Weights of a small GPT-style language model, trained from scratch on English Wikipedia.
Size: width 192, 2 heads of 96, vocabulary 8192, 17.5M parameters.
Architecture: RMSNorm before each block, no biases in attention or MLP, ALiBi, local attention windows, value embeddings.
Training: a variant of Adam for these matrices, 182M tokens.
Each number is 128 + 24 x the weight over the matrix's rms, rounded and kept within 0 to 255. Layers, rows and columns count from 0. Numbers have three digits each.

# up: layer 4 MLP up, 1536x192, rms 0.111, rows 1130-1258, columns 0-47
# down: layer 4 MLP down (transposed), 1536x192, rms 0.095, rows 1130-1257, columns 0-47
up1130:168112139129076139107097127183134102115176107130135110123125139115094135136163111116155137122130096113114121143112138111126108113120119115136134
down1130:140125071171109185175130128152142155183138134115149115126133113117138133121120137155187105159125117118108123148105139134168131139104142088148145
up1131:129083096136108161119158162137126175084119110125131099153117173133147125127124136078161151114104129079150129108111123137121121076135106116159136
down1131:150116111135162161130106141112160214121098086159125109140134146090132125116146156116142104175116091133113159109093100149150108122104167125120120
up1132:109110170145120141089099151126148110149158153156132160126116112124154150132158159106126125060162112120140147195142100108131102127161110115152112
down1132:158179134164112164169129147145154107133142116153109128113122117135111121101173143106138136154127114118108132144116146162175124174109152136114131
up1133:104158120144138091106168149089079150110114103105112162126117114154088151157133107141155139105112124171104093128160130173129145141140113123135133
down1133:152145063146129119147101120116129117139106124148117139135119144156164155156126157148184130130107110147126120081085186156107125153111103141121168
up1134:129119146113124151152170172145132173121132189138096114141136172120147124132111197101092153132119111144154136146149140117119132153120102142147098
down1134:139124179124113159141136161101138102160110132125149148159107119154110092142122164122097111191118100158119095082092161112127106114100089155128115
up1135:138075142137106145099141105125122113108097147112107112118104133123157122171123180121170146093167112098133074120158093119143121142127133107124130
down1135:142147107070137158117108069140145145122096149123124140107151109133139130134128102123199126151111087080102070186142145112136138128138132121091144
up1136:115110170139131158121152118127101117122144102125128114135156113088137136106134114167111130099143118107162110140149062174140118144125118122125153
down1136:152125126138126178176081168122129136105129102163120153087118090112092083165090084169139150112142104104098143105170125116158088113180093126093118
up1137:115069110102130156107125109169175123140103113059111147133135130132165122107140167141120138156101121137113109161122077125143177146123144128140080
down1137:140169166108117117160127139142108118140137140149141130088133133110058154130132127116130088135122151148118101121133133170131076117131159117160136
up1138:098117131139111120124087089136099120101160139100111162105122139090160150139137149123131139130144128119096151140111116128146121136145122091146131
down1138:112131137100173101146118129094136093117101115118149158117138130103101091116105154143129102116118136112139210118108148106126099131128113123071123
up1139:110113129126135168128141120102108160139118147108155132138140153095162150090139157151160118119104147110100138131128107089133112158120119110132100
down1139:133113147153146105157117118123087093147105153140097156132121112175123115138111086095135125119132106148144136119139123155127122156088146162119093
up1140:185113137147133172148101127117065128177151133140132103188120125087157131131099191106107123114111131141095142113129082128125106123159094109132116
down1140:150112128197141170139179167099160125090143113081128139103085146116143143154119151170144092094157125062129117126118153134144137126118127163172157
up1141:124115120179104096148107103194116128099143074142149138141142157127168126165158143149125149094128156105103113133149117101113106110144110128154141
down1141:141130144132135133126102133139122122108102150109157100154152141109116167134155137106143083168097114081161114162126165113094090173127185142111108
up1142:126106131114145117136134133144143118121127107111150108139113108089119130119138127093083138123125180123151143119128124116145134138144105130112149
down1142:086166105150136138104103123125106139116091148166096137152112104124134120074138118087119147128087140136130137145132132136116137149156160106133101
up1143:114110127176097110071165125134135128155114156132152113116121185090137141114121155083150135099128136135133101209114104126129085124137122127108104
down1143:141139131157112115107133078133122093152103085145161144089138096108113128109116104117142111130125157122132188133140116130131133132161107139119081
up1144:104125127122138148143159106117100184138120154094085118158099166115138146153129124144125136138114142096085101141126104152095111127190120103147114
down1144:150150111164127115162125091107091118119131139130137140141129085142100110120132127134103135150083104130152140108103132078119076138147123117085157
up1145:148141169119117141115118110136125152102151173112110157109120139151155120086172146143108120101134110123112145146158148121112109156114113124147124
down1145:156118176146141129183108134106097130149139131167137137121154141099083128160127170153144097134145127166135142082184125113139104146087101138100123
up1146:157114120186086124077088153123146126149159145111145156094124149109160146134127127144152158101111171138146142121112098162093134148184121134147127
down1146:101117128160140078131110096096134130093128103111155138107155092145084101080146139143125151137137133129111148111116132129138148147088162089133130
up1147:145135115153126133105131127131095125141106113139106099138155130131124148114127110089154138097101140152121150145162115078110122128125113133111182
down1147:108144125124156129127180137117130142118148164148153137150150096110086131132163112137129116139152097121168139129169146156119103088116171146120135
up1148:123194144150118119127162115144086159159100159147113125154140131099134129148157178146111128080127141116092076127097096154103131109140129131179107
down1148:084139128110111131093155173084107134139152126180147139092158111122135112135112134137096160117094112112126119131090143116103131142170095104142143
up1149:122117139118146127153125134199096201109130142129096140142144151139131128129124084143139170122161133102119127111093140151158132117137125121179100
down1149:141119164118116122054123149136118126129128136101113146138102126121183104147155145101134136084132147157123168112161100148145138106140127117140103
up1150:141097160138126187124124162149168150109156123154139144167143112102125187173138089137155127127155134140189125160127125077146092129150097082193119
down1150:185099105118128117128140148104115170136089116115110100108123171112145137146145094116163130163130100132151153112084104125164149088114119135074144
up1151:133160104096126157064170127148134133122135157072114116112133138130108180087117164134143128087131153157130107133199121159152102107116131096116139
down1151:161122140131132171157150090142080137101127134139112104138115169106147114170141137119105115153171118098130089087080117112083110113116144126169162
up1152:145134138169130110113075133112119110089144131131106134090105101148125149159126092123128150126127160123101129132077132141156162113109118151125132
down1152:131104151127136192123085121132141122103140117131147114147126139100150118130154106144118178139142081105175127132110118125092098117119218145120165
up1153:143097146133116120135102132127126121138111142141146107177154122131114141084132112110082145139178147151107154115148135140119107069150086067115128
down1153:160147148159129146141184097117131122086105069128123081104093125101127139129167133120137108112102137124105099163169153086120100164197134160106156
up1154:161076149173126146115113124165107124121129172122149123144132123147103167127165121125120129113125115118154124124115106129150124121161130161124162
down1154:158126102107132133121113139126120102108110093114165124112152179111162147125155169114135119125177126120084113120132137146126161140128139134153140
up1155:087136145101096096148111098149143106152218101122121128182179147114117118105122139159142154107111136111130114117140118162105175130186095114115120
down1155:090138081137148099152078148147099108149116093094123158119123106154141094121093160125125098142147099093184144142141106180080136071130131141114120
up1156:121204146094114179104145165110156114099133109130120121152157153127161128113142102152130161148144136138090140168138136130150151112149122133110113
down1156:132101115109183128130096147150144080125122133115111131161136097160078094112096126158134117085122172147124139138167147148122126104108116119107148
up1157:154095174133112157132104131133128137108127134113155147108095105154114140136146171168112170099125103131139099144113093164090121105110140129137101
down1157:122141104171103161116176118163081114106081133138126094125081116140130150151119118093145145067102108133125170110115136148097148105105180123137101
up1158:133135105141079092151115159132110128146160193112126155151133136079152181140149141092137190108171126161116142160116108136147071088106101099142085
down1158:096199151064163164148104151086168142191120149118094183136145104120082166123144114157140073122100167115109165135158153136133117117097159166172116
up1159:129134179145144093076100154106140098116123117136121121136126141142150105130150179084092131133096149173127091134131124192109129155136129083137117
down1159:126133116154156136128164098147132089115123118147160143120146105097128132102130158125097129170131138103185161120111096150126136120133182185156139
up1160:148126121145122148158125147135160129097134108121142150119146193159112123110169122131190123118154141129117115098132143184151102132120114108135132
down1160:156095081087112117117126123103112100073155184145120131104123144118099152118138134132125149128135136132116152096098131125104160098159105133125133
up1161:089120098112154145146126135136076072115122135135113123163122148156119106138112120068157135138121131115167115102164095091141118119153105108128136
down1161:115077116092161147150089079091077159141131147170141130150121092118136107139116157152126144141128088120134114097116120153157120133180103145109152
up1162:139155104132150128121075130114127150054076092116123115146141148116196127185142100134137164104092137139152113145149141164122133155165114159127118
down1162:115173142154122143127122077124140136179150138122126110112156077170133136148161120129100131083122134112150156143134100130136105153111106118121127
up1163:154132143138129164150091100132098155106165064144143122161133136099111200121159146121114128126123114161166113150118120129133155115118125124121116
down1163:127099158121184140166126117090109162111127129120133113125170134109122139139135118122142123158104137099120116153113141147140155096127173106122112
up1164:154143131138107153121135164159158138167102123091128086106152151110144143174137125098145163118170120115142099135154108146102094112135116132131076
down1164:131094112149129146140156112166155127085102146158139111143127171076158139139141205058194142157150151101139161129129136061128154154117133128158157
up1165:129173144120119170132132128144115129114157153086100115119115145114107153169152112082145123123147133120118116148111085167132113135140141096145108
down1165:172104132120113147129150118163115121103143127160167135131109169119118143114158146091129095133103117128132143098112150094097084075093120115114133
up1166:120124108125135142119121141129128160106085128115128109153113196044130115060110177167094141030121144066140082125122154144147129152135127158106157
down1166:106090073133122178155168150146186202127113074148097096146102130102118192124121140095094140106086124160114196145098101134156181086135167126111155
up1167:105122114139138200198144130111138127078108125160151136136099114134134136119112110100097139118192126137168154146173096149170121098162124115127148
down1167:110128113121107124089169146117185155113137111124110076138182178073167162151132109128134092092121109087124137076197102135147116071125143159094173
up1168:114132130172142139113143159123146136142110138108126157140152109136122159117105131128119141125136114139148125121135125141108109155125125123127118
down1168:151131110087155147143124158165115132144134124135120108133132120143124148138111130144119136143147111172100137118141107178141123129125130143112153
up1169:160147140125125159155119111126104123109080115122144099104149124108118132089124146095152130130130140130150146161122093122147153107101151151108110
down1169:128129122154104111113096133133099099130104119122106158130132143123104099132136152092125132107130114154137129143137097154119069103106105123133114
up1170:107095156152094138123123134131138127077107142124176127135098114126144094107153107122105138118170101151122112096112166164145118098157126115141107
down1170:100124154134134110140114103088123149136130133113126115183102111126178134119175126089113134144109147132065177145138177146145105123165090107142068
up1171:122132128149139152115133094164084136157118164127103122123144139118102144062074158139149113087131139113106132138150152166136104075139116138133165
down1171:111137089123186109112113111044131124116106166119106102131168120082150113144134122171115114116135096114191136108157139116129133135163088161133130
up1172:116110127162125131120136138130132176078177130133100131168133144112137124115102145120153127107158160115090116145146099150099131118131132132104110
down1172:119126117156155125150128180106139150143139138092114129134097170131126128105071098139119143121114156092158129106123139146125141169058166155154113
up1173:091109103200116161112152096116158146119136114143121117121137168109143157092143156119141153087126124120087140130129107148149119113126135130146106
down1173:108135117096136129137128154133144154140105116121153124114119129156098095115145151151135124139115125149185125137127123113092154148086213146114159
up1174:158118116184101130113107158132097127120128125102098111131127142173143153114115095100105122105156167112147141127081137131166142110120128111107143
down1174:166127122111122130149146151100156116141112112148145126123126175130149106131142139128167089141171141121138111116116098142116121124115113151121124
up1175:163113140118108206176137107140137106107147140135118146141116131169124129105148142094151167104142112118154153121122039110143130168146090088141106
down1175:124167156109146195143114126140096162150134160151113138122147128128148148136117086128129132129137106116117122118150135131151161092123113101215126
up1176:164108123160119106108131169110098146159144094099086127106147145134137101138124149135149147143164129116121088149148133131118141173154106096157064
down1176:140093147143127088134100081081095135128126128123092136125150089136088105134124145131097091129127095125125119143132141090069133120152178143076126
up1177:110139121139138134129135161106059197132114157084119125087136127121128104076179098101120137105167122173136121155124150126172089123124107170142134
down1177:206116144138147120167156119135129103111136140130134155116140118106088134153109113094120134133118091071126109108123163099096120101110115131111141
up1178:136145141189126116137153090137079112097098125087164123115128152120147126123120101152147119098125169138116138123093125131143153144138142155135136
down1178:117149105128085165151111117137141143163133118137119145151124121092123132142114128117148117154149110129126088120136126138125079129178115097103115
up1179:136124091094056160068100204162139153105116114146104089093137128131124153178145162127177147104179127115091118115114114104139149141143123125166135
down1179:106107112135151179121135128142167156081105085144135096140138127122160147028116123131149136149113159126146140143132122157129136141153131159140135
up1180:146125125173138140093112137158148099106167163125163131115122127107141170120181153091099128101122125138131119157104055135152122108128134117127143
down1180:092119127164111179153134089146156121113111121104176135123153128108075140111158178137151088164121152112119101121101116122128133158076162108148100
up1181:161134100117109152153100137120121103088119129107141138115128145110127125167125112143099123128124136138147163124120144131118100130128116131155128
down1181:121160127144123169102150141156119152156102160121132121130143140128148134160144152149158133103173140126111117133112122137116176104138152101167145
up1182:132158166114114099130127097151100141144104118135108074084134153091147131147158151099100130055125103090137117153126146088150110087129105100109168
down1182:133149154111133133093123129127177109109102118140135143154158069121045165118164158089145141135102164101126124155132206134079126168146105171152110
up1183:171159163122138114178164126157127160107083160135100143106129114152154141116174113135139162141114132133131095161095152132139122097139133146159167
down1183:122124117125131116150104103125118155140167155106145079103155147100143120160149121091127084159148128038128093108098152092112126121128173113149159
up1184:131151144159119097081137106166099176067108126123129025155164144165168135107116162130086136083112116116172118124152137125117166125165120112164091
down1184:110097067118116116113135122141097157123168138106114098100094117135117121170124128088130091130074161107165124163091149139224117104124089126130139
up1185:094139093159118147123155174141133175068085101133096096159140188103168132113140146086129177130104140073122074119111154143116177091115073118144097
down1185:124099122143115176172090144127187196125086078153130090132127156112158070120142145099178145139116108113171144127073091143150149168128122123125114
up1186:131153159113138118151120077124081159108121135108111081159128141092144115160106176147087153112131122125105102147122096110101091086129103125115176
down1186:111113135114144128175109138119126136125112171109124105146134104143121111155103103151132134161110096133164107136123112130152132086169146124125141
up1187:135122136202135123096087122139147099156156125121132121173121095134133106123153112112104145119158150148121123120178114138138100133133119153111168
down1187:142166121134167156109128106146137111138148134128159124121127134088112139116081102096106104131119130132134188117160114113111116091141160155148140
up1188:132102086146138124143093126129128128106122168155133103152138124124107175122123122111115177084141095135140087148142122135134143141151123136136111
down1188:159132146136146125114123119123181138165128166133138142108082152148108105125128129178107116142165156175182105145114093104141153093067129133146197
up1189:168151124136142140129183123161120166133105149140081128153155150132140107155117112144137136140135120093096091108114080195135110070134113105165098
down1189:133106130158105105140134128102110127121187168145087123101157140109145094165143114096123158117093130080119112100138153109128104115114111132114093
up1190:134122098139119144123105109090140090133115111110122124099106130104118154130108158138141127141116144080106136146114091147117177096170121186118166
down1190:119145127094116097161095125115119113154124159125161138131133134109121093138127141152110160149132099127084102119146160114152117158084146172125151
up1191:127119149079130112123158095135083134136138137104157131110095139114119130124088112082116154119132152132105140171144144140087135150136148080142128
down1191:125098139115145131145112136113109110130108146123137148143157101136093128107118103129146128138140107128136090148155120098080137098144122121090145
up1192:170139137108152160130073078108138122122127163098175171124146129088163133155095138077064161121107126161069116160106098189127118154172132150147125
down1192:150148131147108132152172116165131101130093176042108103114138095098109143095160164120147153123134076106111112133159175171101103212120108150116081
up1193:095141095112135100128135110175077120138138169131108093130193115152115149108137133119130127136208146118161107125159137117075135141142115139109116
down1193:116111135110119119114074137136082195149094072125097106149147090213107120100147132084131133144112143101121096162152136143085098104124151146122144
up1194:109109120176092127136085191162079134123153098124121152148120149142116131141159136132184145125078126130103120148119151142170180101121123112100140
down1194:116128145122117157139100156125093191147150118135107120130167152180104117132112086151113128135146104104091147130132187133194109131149136135095145
up1195:107064113181100144134129138162144192110123097136098129158107204065127144167138163119130135092118121078140132138101119161125138080140114094115158
down1195:111140117066099143128141117142163180158129095146164107140132102158133141133136091143110101142129126132122125129146095129103176130111200164121158
up1196:150116155131103142108139151105153119117097088147093102106126108114145121130108156158137154119122164125139125122146108152136155128119110136142080
down1196:098168132140107159148174158147125131168104139121190101132127173134119155141155125101115142098163105143162137147121170094124127120094170124094141
up1197:137122179164108117096111175132150160106150104105138167158142133136129132096130160128126127133150145177131126138123086124162169116134135143130148
down1197:099121105152148138121159070132128133142124187083108131152115129115104140092110146087129138094113100110141131131174098170155081132156171117152141
up1198:081149093078106138102152148147134096126161155147095113093113147145106105187138165082160116110137108118139070111126101124149086121100126092107098
down1198:138121153121117120129137103120121150114156183125185132147169137107115108157162152133131108143131150106162113144102155112163141129067135114123128
up1199:167070130133150160100115113144145146099147118100146130088147169127140140136107119133087157058126146143123135171101144130118164142139136150121127
down1199:094142108127122171138145126128137158190105123191126144156126159084135110136154149187170152141128143072157182125109130150158118117127153131142111
up1200:104112076111130133147128135174176122108114084093097097122120165118104171133163195063101134105096106135177105140081110170145139123146105125119145
down1200:124095164108097138117135156104183178095073124164098107132130126086154137074108186136099178129147100151143155122167132095160127111100133112122178
up1201:073124121120089131087112174117148132124157111123077087123119165072121163127127147161167165102145111180140088122131128117128114168130141126142142
down1201:124114116101121167180146112101116130159134101165104131120120114158112140120064142145122157133123142118146115081167132122119138163135189136166128
up1202:140093121156131110079171103131182147109110063143104162119138150159201117135088137140147163129121170083146099153171154105130147087138098089119151
down1202:085150109116126132066090115100157095096140109094143150186126093105131149121158135157130141138121103151161158100087130163133171169130155166125171
up1203:128137115132107144149118099165118137087141163148081129132115145123112108102109136117116166150167125140095144147145156107146113100109113101109131
down1203:127096117118113130125118133148159138111114122079133128134077141125167104183135138113131098132100125112146131111100137164080125161125147169109136
up1204:099120121169120126113143106149108143123141133098082144160136105105171090122139153134126128091115110094091111175124149105135115133128130106136118
down1204:126180117107163137163143124161123127159125127129113176167200129145189115132148127146131113100151098087136099166134154152135101173132112174135141
up1205:090120106080066112092145171154158125152161078103100116107122140089160158152105131130136140106130152137148166168145126123094141114122126134140147
down1205:077150125175121149117109093121157112140114138150206137149145113132133129130135156156131119154158144101149118119175089135132154147160174119104126
up1206:125093108115140107126146073133141125101136102136122127147136101134140122083119123133078128076107131135131085154126149162145091085151132124132133
down1206:082113123143148138163087078111145091142127093137168137136137136081111119103111144100131105138093138137111156101140142120146119117150125105118159
up1207:143119126093137170163162106100135132150155136117108124131159129118161106159145108110124132115129118109099111137157078105142153157164129110125118
down1207:140115151129102144085115127180143087122137159132104140154157122141144119103136113137104147108132102147151176092124105124118121124133135160163151
up1208:111154081106083128095143124130138133152109146116137117152130142129102149118162141126119127112097101131160140134126108103122171120127112123143115
down1208:160127124119173116137083135115093145123112126146139130163106098140150128091132142138110146107130144129096102093159129097104167146164139108123109
up1209:108130110111113146148132093131138117096101120122150136141118140115119165141154118088137119088116098132129142173126141097147122132144121180133132
down1209:107128087111129115095120097112123105093105134137098127112142090149155108134131137122131105138086121080120100123124106139084142127134099109129138
up1210:147109101138123153117142151110165120147095123142144107109152108111182109149101138145119139118142215091163131136105132118121123157141125115120139
down1210:098116131084100175111108144158133123122106142105098122133160101084111128117128193144170125131120098147132101106126185102121096094107119138105111
up1211:134146085172085105133117151128158109134112110163138077119131152086095162123134144117133119111164128116141094115144134118102138116130128096156143
down1211:146121163170146125159110074142093118124162141112129115105093147107143108138142111097091144133156127174105116117132111144130097141121127105153108
up1212:154118158132084129119110093120106148109163108138186136111132176113123115120138141112131121112131144096105118144159178148127138174164113195142126
down1212:135146150131164126135145128123105132114094165156130099123109106091120155168150091108153143090139127107137128121123132116106079113083158130150100
up1213:103141127144129121091102157114134129151137142121118098156120132117137138143160137108125145133146120113117145122163123132170101107123118138118119
down1213:136129156174101126140133134133115151146089145143114124108126134169100093144129155140136129117137163177140137138099137125135138128128126134112148
up1214:118159111114124154157117081130128107108116124131136126160124145152144136105151151093116110105061165129168117149134108163045097121127137124146141
down1214:143117121126105116111154120133145080151125149100106135131095148110157156148162169121116137115168120123116116181147134139142060128124148104127126
up1215:109160113101139152106147094161064116142130117146174124144174132139184130108165116132152146123116150115128134134136096113111153140139120133115117
down1215:139136178138099157130109196135133117106124131114126118171139145107104107111124156103126135160131086127125116085117098147117143084132145143094127
up1216:143149157141119143148159122158086109085124151168121104064113096135152135111126114146100142126117134141167146114088076188125169096137104091118159
down1216:147174127174149094100087101104081109158114140134078113095137120124111094085134074101138147089127106153103127132127153189164139124196097144118112
up1217:100149115124122117133127110109095144134095124138129134113121134104165146140137106112131154138118136129130114111160149176127097102140130135149128
down1217:120129125144110150112144176156103109141121163111151107152115131163139134151062146157061150131124148179142170128087119132136136117118126155135164
up1218:100131103108122139104148115136149100113133104136097122119111131124151160160103165099136147122150143101099087152175114159126111096113123101138107
down1218:184135137098123124130131123162103148106145153117139136125175144100136140150126106155146098124140146079151150155118131120125147124084152162161097
up1219:142103133138162123111153173162132132110120166124094149128176125121131095091117163129104139072163112110165082149098146124125116157148124152145128
down1219:158136158125121163169105108089127118132134141124142156139170095135134107136118130184095160140121145123083144112117130132143104156116141127113163
up1220:108128078118133117100166077125151165135099155151126100143101114126080148126171189100140155101110121099154066148105122154113094169126110119133086
down1220:126148113135117120105137142141099141143146147105136139151134101164170091089106135111169125167131123085126123173153158127141166112131139139137069
up1221:107161132142130121137142133162131122108120153152153130120130144120121162126139139095123155139103151125143127123105116111092086115130107138142160
down1221:130136108082149162147123117137138130102113168150121114110126125133120125100086133147130159119142080121135120121120120114108114147121107128138105
up1222:124141095157103136092129141112143123110164121099110091094116121097141146123122110135131143147161158159110107189171146133169125114104131148124111
down1222:120107126122136112176089095172134107118115127133132113124146126122141096142105154121117125157134149113132122105111132111138159142098183121145131
up1223:067117110117112123128135127151114151107135114139117107137118124097174139143127133149104122127118113113137141136134138102120165143129133136139141
down1223:100107133126108100101140137138079096143120127103141141140120096173115126160135120104118111156150112095160108134126147087119122110118150132123139
up1224:123145149176122118134096095127090111131129151132165126163128113116097137123094131129073147155175172109168134132126140130189164120161117172122124
down1224:137107141117107104097102126142120112151097101152112097105068153143162104119127120116129138143139130152116124084150152104091186133144159113145146
up1225:090194154074105129123144111112111135123151124109134153110124129090146168134121112149100130115130122115140109135125121123147126141140116148108131
down1225:149105168077142154138085113136141116129135113148148141163117151104108117118119162131138116145137122121168156119149126149135154082133137144113115
up1226:108120135144156165079174131146121175140165125108121112132142166140164139115137120115139146114088152150137118115124108124133174142137100115134081
down1226:110143120111150114084124130129094140154098132124104126144147106162112090099094111092119132098140141143145141122135134124119128104114096185101139
up1227:116127147172104144147129114149110149125150152136121140135125137112120113141146154112168115129087114115105149143060118137125136124148137119116141
down1227:178128145149135127091131169147137132149115134124170134148142115108166116126132141139115111159164178137175130145167172115104117130130148140137103
up1228:143132110124147116098119162127146164157119153074135090106153171131134120123082120112096138129135148122173094145164125171107159119139074138179081
down1228:165164111128087140138126148132151135129144117145198134103129151135120123169152135118131110129143147117199154107116123148121123080112181124141112
up1229:150118149131139142098137139164144154139144156071105142123151114077123126130190154130094109110117198097136110142093135170157101144166107143177113
down1229:109153127084139136160179101164134112123124130123131109097118109104144159143152144114126158127165109086107145122158135119102153156104135130134117
up1230:076141139076100150095132114125081145106143094122170141108129125117207114141104089104073139141138126089158149135203122156135098123153104133130066
down1230:153112094166128092134117163164141143110124115178115138088126133157090105121110115089150191108149127086153137142133161136153135097143128136090088
up1231:127122160101123129162164145125133126148134112113089118132141159117130097125111105166140135111107112117156090127134126164128137062159100102139128
down1231:123104120166140130121121111088093126171089156145138070145144120103098107138159135116143129111065148112162098106131153122144088104106096114124132
up1232:127102139121138125100132140105103176112118147126118135140129145079158127097127117124124143088141123152089159188144133084153108148126104146115150
down1232:143143146149170156150125142108105117142164094146136096128131124133126126137105128140119129102102143088103097064071150122196140113122113115077165
up1233:132149133132103125120120150131108141129143149115128104130153146137138134139137125131113162116130126128144131148122105150114116121162088142131103
down1233:115129129148108133134129135126103130136108132116132135127130119156129127116114123140111118131095126097108134135127158125139104109122136131136131
up1234:131137142132101136120159095124064128148139117132128116160128125106137137096144124129149153120090141109108117130144063123159103065112127130116097
down1234:147140110185108113133101105131167139083092108097157172119130105131099107094097122131058145107090129130130138185090112131092102140142138133101113
up1235:087129118142088142103133102166127116111167113133103123140123098162123189110142121125097157096137143140105131121147101134122160117140132100119124
down1235:131110122125129128128130123173153109141135100094123161141085098149123127126136150144107104158119109135116146121133129121100140125093151149130155
up1236:122126146140112148156119136133121092089135111142152120086137128170132159169138109081109149128140108133120140101170120107110178099135108136136078
down1236:147134156157114152115132119185125127142137159090110097125169129119126139111138111181110102176154109139087098156101123118113101146087166115105184
up1237:165086102104085176086121101139111116137080159129140111172142131148109117172144086111122128117111114072133080129088125100154144122146115102181142
down1237:066083132098087186129114134149095098112157100135138136157143117149095104096070171140117117098092069176122103124115096088124122127146140108071132
up1238:149160150163131115167145111124099190134121105122140128157120140110145141065156106112112136119140157163084129113161158115106108106140126143123117
down1238:161158144131126118129133168150090116131116164136124117170091086127157112143177143169127146101145065093103120143106104101148108144141176114092096
up1239:122143102126135126078111133157124129095117096128108127118125136116164133091114121121090140151122131081100138114167170111152187095124132108144133
down1239:132128105112111126110129126156091098141127091121112099102126123128047093112102127144117081115114137131118180106160142116148133099119097118108122
up1240:149100179140112115131129092112089155108084109127111153150123137123126126126085117113138119111121159103143139117157116094132124087150128116165142
down1240:112140144146138114110121104116150102178126130096096154115136116175167113149157132116120099167175111104141123137116109106152107127092145132163131
up1241:110146106135154152135089115159150154117148156111121134118149135076146129114137173141139122099100180077142105116165172149136098150119130157110122
down1241:060118149070129109121111116122124092122147147084122121114097144151108132103088136117156112139134104153097150107104125145077122119106136155100110
up1242:156103124127149104117124153131112113102111113113113139156144139077104130097110133152164130095112095079171095114147111136137146141140103147140123
down1242:139111108120138167125106135108119200155133083162139135123131156143154110129123139135138159142128106111143104084113122109157144100163097114150108
up1243:127109148107133197142133141111069128145114144130215091093121129125164129099132146063153184117156164151137133165183130116130083118150129092113141
down1243:138137117123114119120155124075116162148124132155144133069115104151140029155162138120167148108129150144154132107153155131142088108139118091112126
up1244:168133130121117115092105118206129111128150120138119120116121174150105146148191114120129121092165133123148111121152144109157132129128103113130111
down1244:084116135119119095153168148130143162131110138160154137129127112101147139081126137137135138151166131097082153152138137183153112114134132142124134
up1245:123165094103112129129076110134091129077148123105090133094139117106141135160144121138154120153129091069133092102131134138139105144135126107128088
down1245:128134109160121159118116126145137126087130119124124138121105128186123124118137121126095184134136127152145138106137111137099115151157194133136178
up1246:102101155140137146125069086137099093117186118105143117135124120119162171127128103119141157136114146114113133118119144107138088168138111138119152
down1246:114132133086110138135108118097128113129100120142181149132113127128096114094124177133119132147110141138157192113117122124125091112139147129058135
up1247:137133117114106137100131146181155116141131150126127109138121093114156126179183105112134126103119129128122084135102122151111125180125136123150131
down1247:135123160073105140104122100119109140104136147124134120105195121118125104149152123176125109112153150102123113120138142093111132087156109136111124
up1248:146150127153116091154124092135149158124167145141136146111157165097140130169122103100094159116171157160140103142099171092102150172144105120149133
down1248:123129125091139108131102122102095115171132144122069117108099121146141092129096111076142130098133112144105163146111087093172135145160103118123137
up1249:090168127106141150133131112179087110105115143110129115149136130154124194115140158154126128135138136140094138165121121087096121108136097072160142
down1249:189176085107163113167158149133140158157120105097127117114065128176104115139099094092114155123169105117111103092103122124124092137164097140149138
up1250:116119123134111156150137110116113106097165100138107148128136164128168107131155118103149115099129104112120135141101135125124114143146131113148151
down1250:118112092120107160142126121148150148144162131125119141142177169124137108125138113145126084120136154123166119133146097137117110124100154123136131
up1251:112132154158123115135085095163104153122126109151140106138113134098110144147153103121112124133097117113110145115074149110109128149109124110116144
down1251:142139167101165137115123150095148121139137152130090141122116127137137126100100132136165109170124126099156081146126168135126124102117173152148138
up1252:134131091128116133125094093118108124103118129130177106141136163137135114164110119142123139103155109155106101143156099119140163131130119089149168
down1252:107134099171143116124125155157114117153097099080143117110119117173161131110090107171134154131090126176163109140115078114103123205120133120138111
up1253:120157139124131115145144098143155134096090139140169096173126109124139136087141173107107133126148115068148084146108114149097107114133122120119102
down1253:160132116113138093112119134124098121153142090105114162135148168123118053101106119135177128128139111137137135127128150104148140121133126129117136
up1254:152095118116126122116143110131126127109146159123139135106138147135105146147091121130111127120155128095119100164133105090140111134130115074132133
down1254:121168096086080111129128135133158158149101167112154143135118152117137126145115189129118131112142105099119095108129149149106115156110127105152114
up1255:138155117122123120126084168122122121103139100086120085137144166138106146137065147104132161109175145087106118123140151108142175123149121131137128
down1255:162117134126111113107157153147113142108113138119092116122162165140089183178073116137131124125151128142128075182095177098101100143104074113128126
up1256:092135177094148119163108140110107116154103175139141119110128134092169111172143133137099123115166134137133131151098111135153098160145104115108164
down1256:100119104096116125086107152104169134154136115139130090156102134160125146163096157171117125127118140112104174094127129128136133095081150139121096
up1257:125137103170106122125121105150136125110144112146163110110115113074141119123149092144099132110132119157080102153173152093101109134127109153153128
down1257:121091103175144078125132121108097129147131131125098158170153100160104141155133123080187151107137100092131101112127129133133115122172092121149122
up1258:121084140178124192104138146119105114095148118086143136110169131091161209099118089164143146093099092164128094162171112136109101114146136140170113